From a checkpoint of a small transformer trained on Wikipedia: rotary positions.
Each number is 128 + 24 x the weight over the matrix's rms, rounded and kept within 0 to 255. Layers, rows and columns count from 0.

# layer 8 MLP up, 704x256, rms 0.0772, rows 133-163, columns 96-127
[[147 175 146 134 146 172 179 140 142 159 127 136  68 108 119 142 115 149 128 121 143 141 141  92 142  97 159 144 150 147  99 111]
 [116 137 127 122 162 109 110 129  99 127 110 127 137 133 110 127 107 135 125 154 127 170 110 149 120 148 179 134 128  84 181 108]
 [ 87 124 122 159 116 150 114 108 153 158 147 166 111 168 163 117 116 133 104 193  93 103 136 144 119 104 123 138 108 123 123 117]
 [135  94 111 101 126 154 116 143 111 106 117 117 102 104 104 196 106 135 122 115 152 129 139 157 143 103 166 112 140 122  98 155]
 [ 57  88 171 152  99 122 152  77 182  74 130 167 144 120 129 127 153 125 118 108 160 113  55  93 131 125 127 109 126  95 108 106]
 [117 131 117 127 112 138 156 182 130 107 122 122  96 132 141 136 147 103 142 135 128 124 118 142 150 130 154  98  66 149 132 155]
 [148 163 133 115 106 109 101 133 109 126  96 106 160  78 156  80 165 134 148  57  84  64 121  85 117  95 194  84  87 140  77 102]
 [136 120 163 129 142 148 124 140 134 149 112 115 131 147 138 132 151 133 121 110  87 145 156 102 168 139 153 182 134 117 133  83]
 [144 100 130 136 119 154 138  77 142 165 127 126 112 144 111 137  87 121 134 125 151 147 170 145 127 109 126 116 130  96 116 155]
 [102 105 178 142 162 149 136 133 156  86 124 121  92  94 164 132 147 140 123  76 111 124 136 136 121 143 123 149 130 103  89 132]
 [ 96 137 106 131  97 138 116 102 153 110 109 127 146  95 139  91 149 127 104 153 122  88 144 134  95 126 145 145 123 113  80  94]
 [163 126 145 123 129  89 119 167 113 137 128 152 125 130 119 107 127 124 103 128 175 137 122 139 102 118 102  77 137 121 117 141]
 [140 132 156 151 105 120 144 152 102 144 131 128 124  96 162 120  95 105 132 137 127 142  96 102  71 113 154 128 128 190 106 130]
 [141 119 160 131  91 131 128  92 138 137 162 136 157  91 119 140 141 132 154 128 119 111 127 138 139 139  98 133 130 109 127 146]
 [153 156 133 114 101 101 182  79 171 131 149 139 106 117 113 123 128 130 166  89  70 133 116 127 153 139 126 134 132 132 147 134]
 [141 123  94 143 156 130 146 101 143  80 111 170 152 126 116 102 165 148 129 138 123 155 141  97 134 162 123 128 103 113 172 115]
 [150 113 127 126 125 121 135 146 139 108  84  84 142  83  98 101 138 139 140 147  92 122 107 120 157 118 128 128  95 124 134 146]
 [180 110  78 124 135 116 168 173 139 157 139 132 133 114 112 161 113 134 105 136 122 102 152 130 155 103 127 154 107 138 140 147]
 [118 118 153 150 125 134 121 153 136 147 102  77 133 170 112 158 151 103  96 130 126 103 143  75 124 143 121 106 124 190 131 153]
 [140 112 107 118 108 129 131 128 115 122 118 130 126 132 154 110 106 166 153 146 128 102 145 146 112 120 133 115 138 129 162 136]
 [127 176 152 124 160 168 181  99 124  94 112 139 151 101  96  99 133 141 116 115 166 128 125 135 122 125 142 158 137 148 125  69]
 [105 153 154 152 128 149 119 169 128  73 122 127 132 145 125 146 121 125 128 148 155 138 110 122 153 125 120  84 147 119 150 166]
 [143 122 135 144 114  76 137 132 174 112  97 125 180 143 101 109 141 147  79 152 156 127 103 183  86 122  96 105 126 115 157 100]
 [163 106  88 124 104 171 135 122 154 101  81 116 136 137 135  77 110 152  66 118  91 181  94 138 146 181 120  93 143 142 112 116]
 [163 125 122 129 129 133 163 111 125 148 163 139 112 124 114 117 124 119 129 140 165 114 149 159 131 111 146 130  90 122 154 161]
 [176 154 104 180 117 103 199 109 126 143 111 149 105 151 133 111  98 125 110 149 161 147 100 130 112 118 138 143 114 117 128 108]
 [160 180 109 116 135 112 104 151 131 147 123 159 137 125 132 117 136 142 123 129 161 121 138 102 126 127 126 130 153 118 120 137]
 [140 114 110 140  88 123  74 150 132 137 178 135 145 154 156 115  98 127 161 131 131 126  46 115  87 144 151 131 127 188  99 158]
 [164 181 109 126 116 119 146  97 132 173 144 136 133 147  90 123 163 120  93 144 111 105 131 132 154 112 164 107 114 119 101 108]
 [120 135 113 128 134 148 135 129  99 150 123  83 112 134  97 101 103 122 129 102 126 108  87 144 101  87 156 130 132 156 155  71]
 [120 133 159 115 123 157 106 106 173 181  79 117 170 125 116 102 108 137 131 122 109 165  98 123 134 148 126 115 153 130 132 133]]
# layer 8 MLP down (transposed), 704x256, rms 0.0673, rows 133-163, columns 96-127
[[101  73 132  54 113 149 108 133  99 194 132 120 131  92  71 133 120  99 106 142 130 118 124 123 104 104 136 150 129 124 126 132]
 [114 118  80 175 150 128 145 130 103 107 127 119 127 148 126 155 106 150 149 129 164 153 116 164 107 121 142 189 101 121 150 101]
 [117 152 139  54 148 178 117 122 153 203 159 130 118 125 119 102 138 154 132 147  89 162 119 156 153 141 122 141 118 140 117 120]
 [108 116 110 140 109 155 134 132 123 158 142 127 100 131 149 135  94  75 113 135 144 106 131  98 143 105 181 144  82  83 146 117]
 [199 143 162  47 135 133 135 134  84 122 137 146  97 113 170 162 124 139 135 157 127 154 150 103 131 147 106 108 123 135 125 119]
 [129 144 126  46 109 150  88 132 120 125 128 149 105 152 103 147 136 119 157 135  92 171 123 128 173  94 151 113 126 148 187 143]
 [146 132 109 255 126 131  90 159 109 133 109 153  92 136 159 126 120 162 111 111 105 122 136 115 154 134 170 138  94 127  95 107]
 [116 108 109 166 107 150  87 170 127 124 129 126 143 135 127 127 124 107 113 134 140  87 131 103 163 122 102 121 143  99 145 112]
 [117 153 137 124 165 175 148 103 159 145 164 156 121 109 156 135 127 120 137 104 153 113 122 155 121 168 146 130 121  92  98 118]
 [114 124 140 173 173 134 115 140 200  61 119  96 127 164 131 140  96 160  80 128 134 110 150 127 120 138 131 136  94  99 107 105]
 [141 119 115 140 130 125 158 139 142 106 122 130 139 102 118 156 126  94 123 185 107 121 148 148 133 179 150 123 132 119 111 132]
 [147 102 134 149 163 172 156 122  87 120 152 162 133 154 107 105 147 162 112 150 156 128 127 112 111 113 126 101 117 154 109 135]
 [110  92 129 196 121 154  72 137 115 194  95 209 123 127 177 123  97 151  97  66 136 122 129 128 127 105 146 128 114 132 109 127]
 [134 140 139 130 149 150 120 116 131 114 110 147 129  84 149 141 174 124 102 108 119 145 141 206 113 122 150 121 115 109 132 127]
 [113 161 137  39  76 129 114  98  93 161 160 130  95  89 117 131 146  98 168  86 134 110  71 107 142  62 103 118 167 125 120 193]
 [169 155 146 186 145 157 128 139 138 143 115 145 110 155 147 152 138 145 127 161 120 113 131 185 156 114 131 114 121 133 101 143]
 [156 158 151  71 112 110 166 147 144 161 126 123 152 130 118 137 134  99 132 129 119 143 109 131 126 106 106 148 128 201 106  82]
 [161 138  65 214  94  90 162 121 118 133 149 172 154 126 128 121 151 182 121 151  99 154 185 148 115 114 124 145  73 121 125 114]
 [112 162 116 129 139 113 146 134 132 118 124 134 116 131 140 132 113 127 120 123 103 167 146 147 115 103 137 121 117 122 129 145]
 [142 117 120 140  87 125 140 132 150  92 118 126 142 122 102 131  96 100 119  69 156 110 162 150 146 114 122 124 121  86 162 116]
 [136 141 150  48 177 121 150 156 137 142 114 119 159 152 182 119 137  95 117  85 132 119  83 143 154 134 125 109 171 102 146 123]
 [134  94 132  96 137 126 115 119 147 147  98 154 101 106 118 154 118 166  89 124 123 135 143 132 116 130 110 108  98 146 123 100]
 [149 132 100 124 108  94 132 139 135 121 112 156 155 138 119  99 116 148  96 108 148 166 135 108  73 134 138 119  80 125 179 116]
 [137  90  35 184 123 146 153  81 136 134 143 142  96 125  99 132  67 136  73 135 183 119  98 132 134 126 108 102 121  72 104  67]
 [139  97 169 139  92 130 134 115 123 169 129 147 140 169 134 129 160 140 119 149 141 114 112 169 165 117 129 124 134 113 141 112]
 [150 150 144 108 137  88 110  97 130  93 136 138 120  81 146 138 142  98  57 106 114 154 114 155 132 117 103 119 112 104 163 120]
 [113 159 150  70 104  94  99  98 116 149 129 137 110 135 108  95 108 190 102 128 140 117 163 112 131 111 124 104 115 179 118 144]
 [ 95 125 100  56 126  83 101 135 155 152 132 160 110 127 148 102 142 144 120 107 149 164 126 115 128 133 153 144 148 140 159  99]
 [140 102 127  87 158 129 101 140 143 100  93 101 128 139 176 133 139 126 161 152 117 116 101 107 120 137 164  86 157 137 108 166]
 [103 151 155 181 125 101 117 121 125 124 167 107 122 114 135 128 146 105 106 106 150 132  74 155 136 115 180  96 137 156 113 102]
 [108 111 110  67 127 109 118 114 126 115 146 109 140 136 119 125 116 104 118 137 106 124 102 108 129 173  98  82 140 107 154 139]]
# layer 8 MLP gate, 704x256, rms 0.08, rows 134-164, columns 96-127
[[116 138 104 111 144 142 137 143 152 127 152 159 100 125 141 130 129 151 117 163 142 120 142 164 141 134 133 170 101 128 114 116]
 [120 112 163 150 134 161 144  89 136 149 138 169 117 120 126 142 141 166 146 157 131 134 156 155 147 129 117 199 123 119 113 109]
 [152 142 152 141 137 150 149 117 117 160 131 134 173 145 152  89 124 117 146 124 135 127 117  98  72 107 138 105 149 150 166 143]
 [137 148 135  91  92 163 151 119 141  88 107 122 138  92  94 104 166 121 116 106 124 113  61 100 108 128 158 125 149  81 150 138]
 [135 125 120 132 154  96 159 130 144 119 150 143 123 124 140 114 138 166 109 144 172 116 145 125 146 161 100 140 136  95 137 136]
 [ 96 120 126 121 116  99 150 119 119 127 128 139  95 157  50 177  94 157 140 165 156 177 154 174 108 152 118 157 151 126 157 157]
 [128 151 138 108 167  99 137 172 147 149 132 151 120  75 114  91 132 118 137 128 166  91 130 108 124 101 122 125 153 150 155  82]
 [136 150 123 148 103 139 129 126 112 149 184 168 129 145 132 165 126 106 152 110 117 138 140 140  99 121 159 181  86  71 111 126]
 [106 102 109 132 149  95 122 119 123 135  85 146 133  60  98 110 147 148 137 132 163 163 144 122 110 163 124 121 115 134 135  90]
 [132 186 150 128 134 125 142 163 110 131 150 141 102 140 133 154 118 116 155 148 133 119 118 123 182 120 101 158 109 113 151 164]
 [129 152  57 119 100  73 139 147 144 129 170 119 159 133 125 116 128 111 121 131 130 121 189 159 138 144 124 170 122 144 140 148]
 [114 108 169 155 142  92 122 142 115 123 141 142 121 178 145  89  95 162 133 152 135 169  92 155 132 140 121 170  87 128 151 111]
 [125 105 135 129 125 107 107 154 160 135 117 112 146 125  94 119 115 112 141 123 120 108 110  83 126  99  77 140 112 135 113 148]
 [180 176  80 155 100 129 181  77 120 100 158 146 124 142 103  89 157 130 162 113  77  91 149 149 155 166 142 138  84  89 112 100]
 [120 149 112 134 154 144 134 152 117 124 130 151  99 147 129 129 115 128 123 140 130 121 146 169 131 132 152 115 157 123  95 140]
 [141 105 123 132 110 103 166 154 129 132 165 159 100 122 121  46 153 148 149  89 120 157 117 110  91 111 120 117 154  85 143 116]
 [ 91 149 115 123 109 118 123  91 128  89 130 163  92 187 115 118 112 155 153  98 146 149 143 146 105 160 140 122 106 103 144 121]
 [104 109 112 126 151 139  98 139 157 133 157 136 142 158 138 113 119 130 140 105 123  99  84 100  91 136 152 143 136 146  79 158]
 [149 150  88 140 144 140 107 176 123 128 139 134 135 123 108 136 143 143 128 122 143 132 110 119 131 127 118 157 135 154 125 132]
 [101 132 134 152 130 137 144  89 151 141 138 131 123 117 121  90 124 116  85  76 138 129 104 109 156 137 149 131 150 147 153 101]
 [143 166 110  94 107 102 137  86  94 125 176 159  88 161  92 163 123 131 128 130 149 142 136 147 121 181 103 148 146 121 117 141]
 [137 155 115 150 122 173 164 124  91 138 176 117 124 187 117 160 165  99 149 151 127 145  96 125 108 153 151 148 109 143 119 114]
 [122 152 157 161 134  77 171 154 135  89 196 150 157 145 152 166 132  88 183 144 132  65 153 116  85 126  98 188  73  89 157 182]
 [142 116 153 144 137 159 114  88  71 116 156 135 122 162  95 132 125 142 147 149 156 155  90 152 128 150 133 115 104  80 133  87]
 [153 100 131 159 130 140 144 182 142 110 143 165 106 115 143 147 121 109  89 216 165 166 145 188 143 127  96  92 120 123 160  97]
 [121 118 130 137 114  86 108 140 125 107 135 132 119 108  92 159 116 120 119 146 141 114 163 112 129 117 116 123 129 132  88 159]
 [147 127 144  99  89 142 142 161 144 103  88 103 109 116 111 142 129 113 135 165  94  93 120 167 128 150  84 127 146 133 146 115]
 [120 105 104 118 164 139 141  81 136 100 114 101 154 137 120 111 127 155 124 108 130 120 116 106 154 139  93 118 130 120 104 113]
 [116 156 132 166 104  95 134 162 114 107 102 118 157 130  89 112 108 151 138  97 142 130 125 141 167 140 100 139  84 161 117 117]
 [133 113 117 108 137 104 131 120 107 130 135 114 155 104 135 124 142 174 125  94 186 130 153 131 137  86 143 153 134 110 128 100]
 [ 97 166 122 156 140 171 134 116 142 130 136 120 170 130 108 189 128 134 148 107 127 101 109 117 158 132 159 161  91 127 130 138]]